From a checkpoint of a small transformer trained on Wikipedia: vocabulary 935, 2.17M parameters.
Each number is 500 + 50 x the weight over its row's rms, rounded and kept within 0 to 999. Layers, rows and columns count from 0. Numbers have three digits each. The size before them is the row's rms in percent of the matrix's.

# layer 4 MLP up, 576x96, rms 0.205, rows 75-147, columns 0-95
084:559498506464588412504486473524511515525483472520564494498454459537465464493463523562477550519527606483413517460453561600491492489473599423546496480392491505530615506633486496467467514512542473514588398511490549481485427528524486564412484475486404573472602531516487457516478388541483445483
102:560503517477516507498475423455539473469478460454511477539509527432496468564453581499534421538499520564489607461430554527427387393461521544449508565456544540542515657524475506504487479511501506488548502539591515450640506426582503455437469434478605493493502582487489554479567500539491473467
096:457463434538466497492563518551546531515489452466350437486480403487479474562531588440488432497456460552533576489573462539386512542484516485523424468425493447469538512512496504339484473607618506484522471487555455398588452454465466440522505525524505548499538461490502519545486531461509480530
088:421468516474517528599443488480535419540472582546480526547449485404556502494400490525474471486461529507449463515474408533540534462511472493453526504576417533435522485488524490444510447539450448581577539417533641522473494524487569526437415517469464505492486555498484480542530527344443416574
106:389498456472476527578453506499476550513557460516491419525466417518442467560556591539506615552517495571426542562545515430491416477444470473464504532419619479459558458486532509463495496605534591463498537482478506537441481470566465587486468550509424478558504598574456450499460507514476451565
108:506493476497530497468587500542473463532472520616499527419509510569465433510555465562478469506446514456516470446527472556544505393473523540470428442470508540523454512463482399495445472518529437513566530515601472333485497478475480498474403511554617577488552525436515424539541507556496610574
099:465426477519588424449463537508522522532536485520374480611491470577541471451447558512437463474514520498486521505503463438473509448430539451539552471550531548469602515556545445480503484513466561424495597477408445451566519608449612541522535491481553495485506552539503465528463418540583407453
091:418408470454508581465441499513505513545521408432518496443559456432530456476582540522499493521455577462476483475557482560476525489412509418549537491485379523552586437457579591580490399488464449559396472434480430483464562493561476515481531445510477489499505549480509537526489388575524507488
112:449474472498489476448460450584510515495505402566507536451490380397572493512482535494508481443550488509531520478535500568434457395465538499432533510551526574505468522499530634522446504519567449454389499467478481507433437558470504536502479476501528487509486463611491492657481586450557435552
101:396418451575526500511588474429498508452552490428459477505370478481490569528482422403507541526546573517460502528556535435521549524477450429520373500448427507466451529495529512474505515475490523469452441458434509419584593493455590514408486540518461419476516530567412506489493500464546538483
104:441489499413516522533505513567522458445479477570449515468534384601449484447564513581575432483550511503410508542476479420506531413445490519537522451527436547519589516487559497568568618502450596466526590529439488494459477444555462423424466556412554533462490439485490525539473527536483469466
110:406468505452416517536424580475574515528465464499496501559513511431448401526554472461468500534596498505508582535557553407523493484512469569531419520601525458432515593503441527457477414529467524442552514463504516545497480522533579422575448571516541408479488617595475533512481497557533539487
103:549465489465487553446465439543444472520520545502390481486526505550540483419500515442510503562490477435494548496539459636513468460463395546467485486541579568520537484480543542507430491545531491405633509405594417534484499503557534513472444417479453589444477518512552562441488485565447495595
114:514486522381437500522478373463503491431469483412500494472524495549595413541462466525519501514571534601520441471501534491550558484535536567501511551517575488592535475504541472465518534500501538531500409566607510478483521583604414549403555479454492492511566557609488540495438490545466555527
104:442411496453528416515514473427568550503558515507551567497421414525476492538565482572458441435488505549580515569439573556525437587556484525504445527422479549466580504476573485445445498414533542451406485478464497520464531533498554545474590458508493515507472415422462528523362467458489541487
111:462503570534532574452494483505412542540623508476472520483503535514467585432486612433479544509447505475484425465612412480573506560519490509451514579437489602579523446417490396557543492511585513439557488453503541503469405505557457473455493525472516481532544442490524412554465458466475444505
092:439526589488466546537550473404500552470505538537491522443503536447452579512412536472483543487525447499463517491533553551477477499535595546469559502513522505562627545380476529411464458446520454526462497450482459498476559611515564478504514560531447494513459525552516580514309540531478446469
090:552506495479564488383525564536542483494475514488447467532466541554546498623608530553453470439503540475460550501522529561582485492584528527421462540463605466490496493410472538519494493512544581576492425496488483490394516458454420574520458405408473520573403495569489517528513539507527434553
106:461444493484553451621473437497516374439506531462550556460483486597485541585542469504556473395493476556480541508527561473538546508557575539457507520456426438483510527471495484512464471523518483560495461485568431462571543589446549440587484479588511498448507576571555439379436486522541456506
101:485535494416543472483459467431525565559463539451445557452516514576503478464475523505520540542495603420477526594540413464531490491525567506556484479473470352428544513489583498576526518535557438527516532505510508463505587424511500466464464650519388489422467496471501512585506521387483504487
108:497472467497458475559493518515514463611513495496516496552371512423451491535544565567476506440438547559511483485476517508498541474423533535526503425506509552597458506512486589416512499491575527471482644467513566559365540490541447566466516494490408559459598577498547563510446453421462505486
089:500554483509501549514486495502640547430512479520370423549563487510403529513521550549429488549595527563502494459585471482436421403442507544414502668508547476457551525455569558506459490527547494503510516490478531449526534505459514493555506414528487511512510505520473504512489494463635450457
108:555462593558497458501507551421597419605495559503467532518414507513454479516538472507477482518530592582441527489525492425469531507568513497497507506432497468461514488441500462580506452547464490510523519556556457523589536451521471598447349540586419530457489412524515556542546487550396450520
104:456551471358471552513443542488531532551464519510616504534489531569538544438490472400511468579577560470393456491538555537460419469446475518498513482520481463458490497527511468447508554461481427462573466477481481441433504550464561542504454478540522516477617676514537546563477435462493488518
110:459471481457465523534481427450498575558436536519500425563419506540584474535546601438530445525544486607555521516557562535585475380519537450561497492462550544541556522569470477523498463506482513440551474434498487386460533430456500438518384481506505472476524608578477576429531539513491519484
095:491600589515464553478522446513467446503379519541485494570453426583522495412477476556461420450498468484532478541504432471553509478539560531476437488595508523459478514517490561581423539454495504520385551508481495471507441472549522479502430411511470370577428549468448526523519510393582530494
096:522535454472401397415463572564465560412511442555444607550442513468495377478513532579537522537552451516480584492508486329480518493514503556496461482486548464500507477566558499528515478579509482492457506510521533405497532543443500514464509475441451531476513544544515457542453593452479392498
101:469497471438451456496457482537527567521545587550418499601451513467437460497511578548539499464594482520524470503518514475557374402420514442514503428543478445475510517548406544494566512543473459465425530588454475543460464563522509536528411395505511404414513499522488623476457478509522499457
109:452524485480469450430444470527576403441495478566514588494456564594576498513517451523492426492556447441589471507551480462445519535511525508463431554550446502540599452421434492486593540571581522540458501544544472434561460501429498555537508476520531493440523458563559412505523616428532549508
098:507534481481487528530479441458488569483512394495535442541453446407530534561487503477476380468565410477626562463495486561493461494527484441501496511495478467512471469439422451381511511537501470555571459653473559536507479455544579516524429496522554519496477562513465436460531461612552581507
100:460558545449530507564499526507531479534543528493488448457518513507446559414508433444492460533509562468503602503511547361357459443515533600475541568492450462522433442571526499509446498524589476608436564508585557478427472508460498442512546506529493537472462542518527450593492606526529453464
112:439546573568532514442481447501440496568580460540482588588453491546447499531416438493403499490469554480446466522533511455403495512514501501477485485479438468497490528513506536579499553599427463499511534500564453582455460580561492456514419445564490580510486601607499564502555596443466571491
089:497545555468534521477502507547551526484394545540468478510555482504553468450568512493454487504569515437516528536571516498520591481477409482515441484505477493565517545590578434539430587538460506498510506526554480539507457446568462450528521408429649435524490440500607459515527566387514423596
107:578484536525472516587552485525553522423543503442472507490469512528560532567488625526559527500476556488506421493571468551442554547437500444435502571481446398531549410558508525573448476416500553487462547467471426548528605396497460422501455518549573528418524579513504437522563470462487530469
098:455498501513516521454484480559340536547552413511501526514542489495509455467450490520509502436508525508464569404471583541526414483533474557469557552478591494507423480468485465420481571549560445428571562517501503551523480528527465395449437459478455505538480542598508451581396473454577571431
095:548529537526571487466588440459484492458536454417493587438432510492448463553532433543467461549380418512487467592475589564502513545474405461512466443443521451572568532459500552464482496451529502525587418408534531513553469494482501575513402607557525472556484536567463555494504474477473500447
084:465426530609483584467571510499517428550527579470515468453428505387564445568468577509458499524576442525489541461462440493493582429521510490457502483494496487607455517392548566468492513435564428533484483490546475514482361440517532536460541434457485493610522501483459522494491429454431473532
087:575433435483570556513347475546457635391401472471434474536479554522479505466464530553565480534487503456524459480488501536612481517543574529498534536481460554463474486594485521410526497478473543473502586449455598506463486530477517527501471469525442502370468529447457487469478481484567435500
094:501545442491552464493506551563437566482488424530482379519520418455564455446581462521553491490521491444441471494553540472569494509479473518475480433492451495518636542517540557526529499463542519553495520537499517469578485574455532402421479593567423470482509588547517499441395450486516641484
102:484433503490547454446536469475523447455401428449503477460481425482625491486475464494491455496459374572415447482565471604429511565540465493473481488576468449504601487525480523451434455498450506589573580567529443464446577601528559530463501568510478495497518514461490472593531540491467463539
120:444553590458493484559446417545472496410532517533490541537480483450504551418532478604552458534549509452524473499513490573506420461441475535419492471531405517502597495495528496582546474581507486476508587400432479573576414557551516554502434560386529459529535476498419477492547530563541508532
105:424537478375383501502443429513566481394563487559484495518486500606526430522499533377561507485560550439519545530504491481551488494510504581498540553578598419533529495524498492531493507573551548488532493400555558521455395559484563592553562574466485517480548529500534482545490507484515479491
118:520413400467466465482575493591434483459404472523486520602432485577505483537593523508479503612546503507492417449522476494471482474418516478520517465418557530455503567432448542415470504494417493490455523432550479464502476499538560476459543476410538498457581544588538392576546459521552521488
097:453446440527512539607398428449471389501563472496505524494495493482533564473490445385475498468427506535520503506599531530470473513510475532553506473459496588479514537410540501474566480582594457564526553533540581511478510408496640549482498466541473445505443515527497494550538386495407518530
095:470504429479413389541424521441544503534420509441500527537575587507505500470505479630494439564507519488545562489542506463521596526454504459473452442505416489562317492456525583439464518479523484489439511535536541527526517548452525588471605505407481513519500474442525492559541521512517466513
107:513544529384479451456608457391508485544506495432553557493548446520466462386445572591507528525459571521513583471452496460545540420569539531484592537460438429513479453502523448506450468572509440528482512511492481444553496546499483471389512443463477523548553452454519560509614525530573545472
096:444477475449542503502531481507443453572451484531510433530469537388544542474537511539497460485593501540501492553563475448488556429500433439502495424542449476516481477553426527503504434561468586517591551518612521459390458531477422460408422349467506494440487496515463396511462553506502440493
081:438584493520496526487437429462469501490569517453475484552498463500493497503445495531491452475394578499473484382507523445500595470473623522483510586586438469516426590522552539429458455496569399484510496454398520513540444561510545494480538479627549483463475466419492435544593533525527511514
102:516440428541563505594523549613498563567486354501521426509545539500521411529453590491502537477556509552522547440646504522464483550552574505476454505453528415526496537414543478496468469502488444501479475610545483547454509445477569518500499530536448481557565493586444510470486498515550573452
111:496453522639584478392560466583485542504482483437457513434379489557447424508506547605514481501475539498487533512470477539453448483535513612427495516491514526504522555430482513492539376536608546462526447507475546519449596509486462505492505513527427429402490553429483495485482543555566493486
108:515497573473571476394505549496528589456473489528469594498413524482537494511479526524533514485466529490474537532480581565537581441437517504467493443503483595519480475442476531375469517502438483484414627595607478471509405488533409472574565531481553395565512521492519467553479477496473441462
102:505601500485399537551573510439553473476437488546441434600508401543470499491470451554461507502527522435538445472551547547618483409492494479511471514619538479560424493518549467513488522466400505455521520474453489555460497390585593574552471550531508490439491534511518599500483478419490506484
104:457527575523498569521488497500510463593572588508561523488516509461428482480537530621503494517494475569490472505476526538458499385506447504518474514423445455505487508562567524579438509609474433459474679414507487512439456469492486514499467554568386592560485578458502459503517444477465507520
093:488525533527474472522482445455483476444475456463512446502423416462475516487499466475505477607613492497395491522507543465551455565557463542466624485544384528510507497587477542574505541553666440498536464548535503586516559465540412471451481543566486528464504479497375477507514493484535563478
087:488579406393434461499462563447552413493527494530547439443543484493553444488584501557470490470526362580526482559488488455580563473405527528478563514490554476493542508490395505535537490560474435450496484539514568389458516480470510593556427482510549487512524522563447609499542467478506542522
100:614512556481491527524402526469522485481545514512476504480457525510536476474518486521494451476472531423431554559520502545500580399595551494424501371494558443499430465534477502572563456492521403450449505470583504451434516440524537528573483537492575419455457447559604569431509587456457449497
095:519472474536544528582482392519442522527500410590508489467483493482537530558513618575464473470481483535399552448430558495606492556569537573379473559531481521498545456474505528487509508513502459439555451600416429581494487527454484576446489508552445462524518458474510461450502472616478555546
095:538456497567532489444482478438475563577556434477529377477590500429499497464541543426538555530578586474506430497500505525533452538614547570489462497607459483579523548475429437478507495492429481523531520446459449399485512557525500448546471431463497536537482538586478618547460504589518473530
102:490537559584547504528515474567448591506427477502523552511525584534437542514471501557466514491425515518429493575383538571509452445476511460419481376497538510520482520508502488530468505567527398509462426464539481591469443538501565402520438431526605481493561591488546461483567487412495448470
101:497570489474462543556458482378541507517481519478537510510538536498508466491451485452429472565510469500459547474501524449593530475456546533471440513519543489578491520446402456489412473590504486550430463564510436320531420523465466394538466413505591594541452589503526463520529482505486441496
101:563471518516432490424415440495488511502398427526425504462575498458475421506506491488527480482550444468563516486544535514593393516483501484505437488468563531524475511540490444513472462498536427431493571547422485383480537429485482475539549470586524458445505549383471592527610559411500534564
091:488466519508505477490539542571482529489583520567409550498507423529429568540461488536435557531562502534517448523526530431433515466456540483496621610501415450506503489452492476516444490540598554546463544483538496527523528430499534488487471510454399485544574393526604441547373461437534578497
095:474434400523506533506422541556476584501482534498467551551531567414443518507462418548431481538465553420490475453501514489487433542543443484496495507504495520495479473439528578416422525509468467490420428612538497524387494392596496597523505375487481440457579488531495505571471452523495544489
088:443455411451503463523518426552478609414471437569524548490508505465594480392470451581497483469522503509384463521532528483456553568526429474473543458385472434444520439462522411530494548620459527491437513423440498517524541534517515477562494465541469485470465527395587462478466472450516493521
076:511498550523541409441475524509514483494435505482512464586460518463416631407478452511425468514500538488534506471513447484488517523582533495439493565433447489479480438500490403454490496505527535620512562522589437428535469619434501395496443471537451399549395517480561462522532548501533538536
113:543507463509503536577410428394592477535541590409528542529421581453494519540576598490448477577503468546496477480433514556530513512439505524499502504489463472471548495426433521591534479553569418529445525444488492411534497504527458577512482569495482386480553584534535509440546479465447417517
112:506438517501499556534476443474457472535562565522468483538483417477471584465573458494533492604531481563576485496533537482549517499468443568512447602485528448503471442493519413447483536549447609528594433484398573485430450484463479472534484430414501517524529604509474392518373474506517460462
103:574451520585554524586534424463443575458514488481470551455522509436484506486487470478491451499488432413523554479453495570503490468493554458529509495437506493523567498522446522636365506481529457488463450488502493492465461648502472564481542537586503452407434522547528441456487483576494363552
123:503443422506514487565559476497523503411484555491428547427490602577475492528532497536555461371540519496482482480503481504482571396511495440417482473535510524550500410502554495475440607577418488533489534515562497469408482591445526581410466454494433561544502565467579550460569458514535492524
105:591636533520534607428495521580474511538447501501483488532540507478565508478498442469470519521532479497391534556378484479462499486515541483543401512501498513394508428526452494496482614471434454538490467406492525504380445440542564532549506511477585532531533571550447397517505490468488488449
098:543494383523486501523459484516418502332539461454465440509528501502593462577474524493523467525546564481420509520498459454556542428473538503557551501601440483581506513487567537496470509436444476488509493505545506544374373538450511527448524606480501536520550549551518551526398483496562478514
098:518434554468498571561445491504486509487491572440457448478446402529485455444392563513578468522465489442532548579495571562543578407491507540567544541499540575418494501394626471471551490457469435584529423519521472528508457542559523554428518534512502606397499520522515512547484491524498521481
106:392492513480513563434456478557491514447472507522525512513510517557520469483556560430436446506426367508541495604402440513488534507488547462503477465476465529527460523513492501393495514530453606557453492520525506592625465514492521450483436456471500496462471455561670476483520477541490519616
# layer 4 MLP down (transposed), 576x96, rms 0.18, rows 75-146, columns 0-95
084:502575421514499586436461481453531444491520503430455497502553526489544557476474456566568503605505494564477485453452379531515556512470510490442518483553573492547463520494553558508568445477534447484425517493461415455526470452386464525541575492403458509598431483417421536567509612538461481468
103:564550446465523453527493538458494534485525383508444522452541546472566534475493494486461599408530502506545459526505539488521498624488503564483582431601503519459461462476526450510503523476512563477468625541503500484448365572408485579522552546550433470528514394503410527556499444544459500450
107:501518510508552574589541531488540451520524501634563483504467524462447587448528525531469418564377549522465435429559547483449458423497479478571495497551522439504496489485563479447504509385499478447536477444486464585541569460589480512481455492533440477479430550382437504442494501495416543571
086:533554422473551393570481512478518559489486551496539461435472505418482526492597509413505550493491571526585443522484497610443457536478468582517589526539574496551539576516524436565584508594488486468513528627485523510489484442498451473601475502441539534551428535493496546525466516493518616449
101:459541561491472440450521429572544431477521487583551495511396463473519466411578518460504440572432487407519528371478446571467504422465487513499470524507546478436487491487571477545517463532494472484584504533586584550454577416499403484521599504417552564504488539495532577512514571508527486464
106:445397549490523462497505536488475588580408477419441512486526530403560456480534586590513435476596511505557473477473537388559519531406578441424513415509497479450567543460542472530473492514556547586507515521505546438462476506464520446495436523496559487553477415488504476485452430484465433590
095:498445481500547446484527574482416513448557638482517473507442408454570549439527542444501565445438500460482494486432560496414548577470516513517547432466550461441487521502529444518493537530455538443550507469475456426507532569456403516613447583475490556623498503556509489454452587534440530527
095:461560479585548599596468467560411534455466548518556515482558574355457478524507536504506409479465442516475433517521569437463631504474555445463530461577456468467464497492472511457580429450530506496491587498576417491450461477447520498487438414514482546516548497475519504503477500561436467579
100:539498571518482496530453502485474481497520522475492465568533617590447550452489539473537431575545480500491493469471583446476420494432476462588579591493544542494508509470594434523521470498492444514611517495488506419408622543584605482537500496529451397516481390500495497416560495507499521531
092:555566460543433467537354475527532494526511477578465486503502438534493468523466553528504427443545495502498518540508465587510546522458596490511595406465596549536463543459360469464434550475515510442546494491495477616448452475501437462408451502478495504521548467513610426514477489541422444531
116:531409491487456509496478414511572422441463478573425533496470600469489497542530438526458489411566491574554425443522439599529503529491512521422464530532513466493516464476491499545496513456544454397540498425465469533455607480493526500525469593502512583504464604518466456524517563512450348565
098:518555481515542425511423461564608599514532507459437469470553548501490468528406544417565441487455566585489580500475474554543480502411498465450443509535466478545532463405492478454529458575431516485503391497615527512424448473455491508511534481487436480481494410432555586491515467518475398506
106:504433475547443526534500550391507504471532511594439412481520597466506469537468523436432380516478437473444491511428504527491467457486550515360537518463538523468511419531494415517517534440458533510563490545633432545473497552597552524533476524528551451497529503527560594568577463481488543519
127:474550454577510564527461466454524511540452433491535520482491536509543524562494495554577663484557538480466425512455426457581536544405556563505460476487479557498544527456460488582502430522488549489576473485525557397450457530524542487473527568476494421453579509456532438514446665501519517457
089:553504516543531545583441438515527496504461507522511488455465518471528511494508600435545574484538494484401524452543464449494505490298564455462508502473446608555440510421481471611534517467448413581571449525475494470498477606470484490511508458483521480503536441528479451451616445502487512561
116:529495412484526534527552466422483530516533499473525508531433467546514478506578486563409476400557486505494491528461489495591497490552510414415590507479451472548485527526524496523432512516616550508473467473445486455553528499417488326458477493593550593477499530452458457442485569444493605425
091:511516482533542467508468593506461523431489487617579557382512537476448480491488441499515504555465408466682486510477510510518457560545504484581503500492537481495426485560513517563523549469426481534522434472556497635549500463500469479574552579416486488525468444435424488444471496546541583505
089:408602516553565516522484495509500475565489474491432514524584586390494458488489514356501496540568556567449528422487570469547435607416566512444501541469510444563512505515490536486515528377531566502522568455533443456488516502444562465520462440435471478480494482428534598467567501479474512524
110:643477549427443534508525501524590542451409507463555523499557596595470464463561506495431508490460533465445475529457478550458479484552396472527533483456573560609501466581479424494473484534451506395521498448526538482516528505492616581463442514553445513537551469439468520527511507469486452401
102:479528460514508507538574540451526464507594574551534547497539483498459485394461450627568440460545454558495460526431563484570437587514505505562570621538479547529483470537471507489551482482503494397557476517503429430498514499549491515532464595434555431503463479410499428592496461567530484422
105:491552520441501551538434444575486418533436459548489515464431495503523395570507499508504568428495546480464513452524475512493557501521540478480472520543511565516677498582450528494597486551492444472519498460457522542526534470536535509612600548502481512477433509552633387454439442536453505515
088:558576510433583485547559521547453571572484482557527624419445609418548573439405543479535502481458415536453518521474443520511574546490519533496503472457485491508511499467457479502519509562485464452468405508458557541406506450530455494536476486580484577457485455441504556466502530523358569481
105:468457535471456501407498485521532535479487524522476580496453538500390492515532539514515479514436518564550439442494419629515523554422423508559499439482523573560520528457583479553409486557470433611530534447495554532474502566501470504601580479428448517477584586468519464507501561551403503552
106:560564356430452555453509468518536502550594534480457375490489511474483501459463499493544585498436516453471534582492574544533590524438515549489527494549572527520466501516449505455517535359512576437398481447567462563579451463481508527473469500413515471536582472471502470454557529534555516479
112:556522571530532528516462488484540524549482496469500378458462511529570504456507531452489574494505512516473523570533524555580489470548477423484515459513526416584600424493528474542494468546429534424524462475512494479482469463527469412649441519490491485488450545504509497427297507534528397540
098:518524541535534534492523525505439550472561595432532481499516518453455546650560468466465604446493513543425604506421556440390545545437479499491484435503481540561366602553484530390483508477480508552475500538569514468560488560499489469509478472513552579500547452489531482541504474587487449511
095:533472480452565535474544468449483467481591505510501484471464529512474565420539563478520503536425556494495482421468557525414449512489457417434584603576445516493489567460542500508589481512445420513492473644604453493497575508543489414601470530514496453552420553465496482402469528517428504499
105:478589491440488488501516466565557563471499583425501440515434427542606511510558505498623525522493439551481422421436522408462533418544458487537552444515511539445508527492523497467413512487564456527558522561472460665500500488500529489464539562515515524573569399540515526453497473453426472521
103:620416430476498562417537575538518442469519526424487447524583586540506517428489472500470469519368483585461543506499446563487483424617527442504560513546488520498425555451513455489520466539538494487425489460550535478468518492559561458587522485506430449546520445473502566528402415561515529497
095:398465512467448545548474480537542422395512584429489565415482506548492471446575459485512471481454528559521467481495567478430429489460458468452527554491570583528630531443496480548528456551545523456512493439513515510471619544477471520442543524430467445514532556490580531420529520501596510615
096:529518541519420452508540481493409489485438508541476527574479442481594487522506592498425525543488386459506437570518522626541569501565516506481568489522466530503479576545473508448485516426427493450539581472497599530547595474468479564500463471429491524552482512479398621460613460484492509507
112:571475504501560396496556532530521527508496476493508506470576432454543443491589476472441480454480478478476579530500462607469504447465527684479491522560526530533514457518447470518464567489641539522514471553555578465501578479584538516535490495503560467463489445434474546530502468486449481653
093:622509522488507500464522513474503511510488498369578449528516496474488436513473466462466529424494460519549508502515474578475513545517576583435542569449496491471474506500484522472591434526426528382447466486519460483574616501474403463457448633547492571471474417557478544525480623560507526511
107:404499495476366523523481551490451535482514479443474508596504418525502459444476419449417502462621504464569486590549588403502474518499521494548564526465509541483532504492518530501454465544552444551567507472436551503522521534514616520415434483558507458505523469568497545491495461389548476386
107:371501507569470564578483466536496440477489462442451469540520497485488489503481530545563572533458480445565483619532504503545515531578470569518513522574372452515510462461463467583549529439456449486567521504468430427510441564448534540533542509464591414534455499401543524472439545476543559600
105:537534594435506483491479533496375455466493397557517603495642418539563500494498508481423464550518467432521523508505512541460547438498506493531511489582495466463475521512586495571467501522412490527492538611478475436391517517501536524480378490449561469502433436517588521531444587507506522491
093:490547378486525512492519455434523538512551519514486538579514453475487508522589466524532529555443474392498466542504489549494538584350446453534497553593544628515515529510474544524584513538485429533518547482556418434515504551531523571608526527495481537423480513459523456499467595564435427512
096:600516500589498464516539471515521555383551413540534521459469500492504549430480522476498464486454538492495472513535482599474521509522513504601505505446511506406529481498472512553508460458521611448473496380525511417483557403416424399521500526551503596367516536442529573458442508487449462523
087:515525410502501486438485536398483501542550515482567524544460517484428523549410463479545469464494550590559466431425433543475576473516486521457490555451555496484425411502464461576553527402476489429482512497522506515480488476520510571583438412409514564514553441410439436482574443433453417553
112:568441426494504492518546575488489481538554547536475506481498419525457544533497499482537489513489510497504515476438485506466455507499512528516550548518400450432543495447500589636404530393490566468508521630436565420570544470473390433481485463461528441471406504542497590460426456418478536551
113:484490538477502454429455441546471421483575547539487516495472490446501567450500529573529427470429588489492518458475570534543493520478421598521471435471469509503505587456472472533592654516624410547505504480485577557555557478437453536551464507489519510511510523459489399440600501447508486574
103:450505515495510489567563444492521454461457548537514515529386467512458498509496415459508506533531515487570499500532473646511525617572447487483510410429423525411568520352429477548527482487386424493504489531520591472551532485598449478469486508415458524448480418486520536476490519533468529484
117:595406475487435454489515471572531492444383531510519461522455418553513501504498529586421565589593516534514480552526465551539442431463496525420516544547477545410487407493545490583433444504516484584456488563533433428534490547508482578542539427482493511526479549572592489501452493542496415492
088:487521530583482523523425489621468508530511515552409572404512519530502508506435503527572515472449378466460484426494400525392535555465545500554553522562519580500515484509431515516569495502496438461444539502466547528490438604551513543490543432476573581465405434531539532498542395526526502465
092:610401527537507541478454493473389538454475408427496500509503554466533514541505552491523526544504524541498483443537527538465485494419507447545460448492441477485471480464504499514452558462450537538500548479524556469469507529385577524446440603460436554497602456475632533471601494497474364572
105:585555540590471475533563517470508483527531475509464579535531516549564429501539422582429432490437496485476469508541469468495447465492552474487497470509485519402484511569487574448511448484587609462529517422475435513512530530533481434638513439469607472472551408567478521579373516531472499485
090:473505506477563376618522540479424477439538528541498531451487405489475449467389533448486504511560459533544432400453552503557436514445483471449525503531597494538597592454550490459562495561531514502515465532522556545508528508501527456611527598475410475521463553445550510509490407536528549522
087:543533506434535482465489632477552454521440562582571539409586536489513483495540525525510500469544377546507507574487433560445575486461382541594539495525515489554472558533578532538511524470487565497482535542513548430537495400566461535508491516384490455486528553499459573447451493525445471427
096:524458530504471473515536519564454607481479458564547571479423455510418507412527561514526533409497410505564452540410530592495505509470536393521534474529514518480557444465591450545440442557523470521596519512526536572511474593500445493485457427505455494560476498486416511528528411361492486479
109:450550468460565454418534442485500498465507466441416520486489468381475501494538432471525559446542550495561566494517431568524409485409448501583524508521514483516441495463489494462475522471415487415475524575547556512685552490504459550554458553505484591570510495465460590538529582495516526535
100:470534395456539416521492375533558550567462435401480442556429461447526498499436510418570520516569504539501434427535485529494466547597433461569508588435481540520519584516452528519530398554457501491540462369456497561498512518409527539492464479499429540504445476507452488519513476488532461533
104:425535524499516489496462442591382525579503568424509550522460479553475520471520494508517439476498389551452543457469567435498477478518493515482461394429388602485515442552537401500492461479555496541492427549447538465427600569504430432459510515472473587504562555469501452508512557538491540568
104:459553543543450565439508555491537494464539489427545510476541354476573489480540546574545478580510568476509459456496519490564490382581618474431410488482491479517543476490542540468476491508508440541533468506487473514434576484514465559504474415531437455544452464606527556583557389522546469452
097:472484549560402491506547464482551441440548470546498477510562529562596544429547498513430451503546354589482547557456568492564516445429545486474444478463511510506493512536512424456533511497589565490463518454492448561484389610531437489565512522484474442530594465494457528547508443590510472572
099:554392542546558494492554425467475552475534579536429559607524466506439523551463502412497463555458620425470521524491548512477536504567496458498386536583433542516524386549602483505459572487487566568479520478460474577523532523461485434460515489494514522419525473507570398483441489488494496465
110:601426517561524557484518558472531474495502513433495534498488545589486392459490545518484510517550481509508436466551487522529439435503471494483498517569398505465552457515532451483469528542515456601377332555453496609603523507494517532433443499549496494461498529510483539396431531526516469403
100:502510549465434497436524495521530414598445492407442513548573499522602524492475542490508572564569486512532469618531469464381464474431559493475511469429556464488442474546526423541470470494485522551478582527469497549508534467501538559589496410471533509437503564564471507506420480485645437548
088:559493476489504472524578606493436469471504497493528564533486484485548518535485488507527406482503528508499558450519487520442506573519515380535506469548570520401419504592527546475466560476543595497525533601441607560607525581517455486514581542561398588495499458431593507483554520541457502494
097:582558400487490429480496473483513527618512543471596511476424455406511417455527445490514492547479481427643524393542444392467538584475492536614477462458588511464444550478516406504570490454517492445507497521494523479483465482555544499540513544517461546543534513457482496502433551537481493572
101:495530585511494499530483467539496514511621474519468540482486506406483458504489531509497493442507575559566472506573562540568518583529471410435577467469405508510456458464508541460507476453524493549637457576477503515537471408456437598550458476492407387515597502487455489468500513454403465426
094:554522487367550497499511511543580500554465553523447475455469517460436493462555458475521548466492485569599472416390440563461401513546484464490571568549495509556407509444527498556643482464464490573548549565459549509505552452502491487529523497611411535528502449477555460521527475535557563496
094:541514503485474491449479521456484474484551553503434431448501411535507553507521412494585521500456498529529552539524505549452527411521521545485411555514457556507559555560432512515403461520354561503454498489467564470427454523470423461535426528480535447566571420467540624519546615503455463556
092:499638492640512471510513418493464488525540540516391527538399567507580559563455474552413509527543477574451522528532493397504486513536370463496479470546457448539484494527541461490533555527577541533545540489463424569568598496486525514485422466439483513471487540523540547452427471525533496532
094:549469495544461432463541503376432445488469543478543445480534542479455556546579436454422510630460489477542457462399587469466526618482499481584435552485532451507499525424549588452534504414515433525472520552509514448560457503439443532538592475504534546471467521497547490537535589509446534527
078:477503455460536528547503492452463529574525444515487498420476520486509468628493453473530559529451409523485463405493418530466546513468480422540615522546576518470477546506423585548561451560524465477504460520466457484402545376557498564560452497529425507543556513538503488397466488467388433486
110:567417549457570473503546471476456467527593500506453443547480447465417555440634456519430441471512585488539500521582565484512532532458454435511528596498469558523530531538447504503505469430541448450567421554551543520473487564441447535499405404515531486549455493453497554572567407472464516544
103:442517539489452533493533450553438497450417503543474667473442582498527429474526458470500516386496526436357518486466485449548548465481583459470507410405490504481508563461469537566495506509512436505482512415522488498482537408580544576493452563468533514490604505496503468523604508472478481465
106:436570422501587456583441498480400501494420459470534470474411417533465470472448480448591557472508546472487556523520465487511468507535604458459558439461513566465599531497507500470489500406568536464529489469512429442518547567422527511473568445449465468525467564508458475374442531459418508435
115:510430485456450467389521498504444469530470562556482503450578525520608475515425554517507458491509415547472484443506504544530504548453545556545495458405408526450645527467406530515575413504532468506542585457505460474508527466585517440541534552506493547432534496568495414550466457487586501583
102:494517592502508474557399482449548509585561414489471530443581551475392444473485513503498484559491601476481567515516506437473482608477533512450547464434538564558417594452475515466543460540559561444640559534551506525529565427527485578492492505523516492493502525527561573481503462481502520398
104:499512516431571463540548534493531608442565536462561438521457590486482491450492513414485571581387484515531540510437511675558471461479544520466531440517453497510457488601495424442482560476414494479486494478541574519519484482515521476453501489485514509558579492448493574526343494500520540487
107:435438540462534505459560595395433671532455485453367497502529520463487470396496525492552479584561542499568501487459576520489410516528496454496455474493481439559540540571568493444510587478531515515552519528528513532548499463475540599546427482589503474531523490578452496520536481494520509565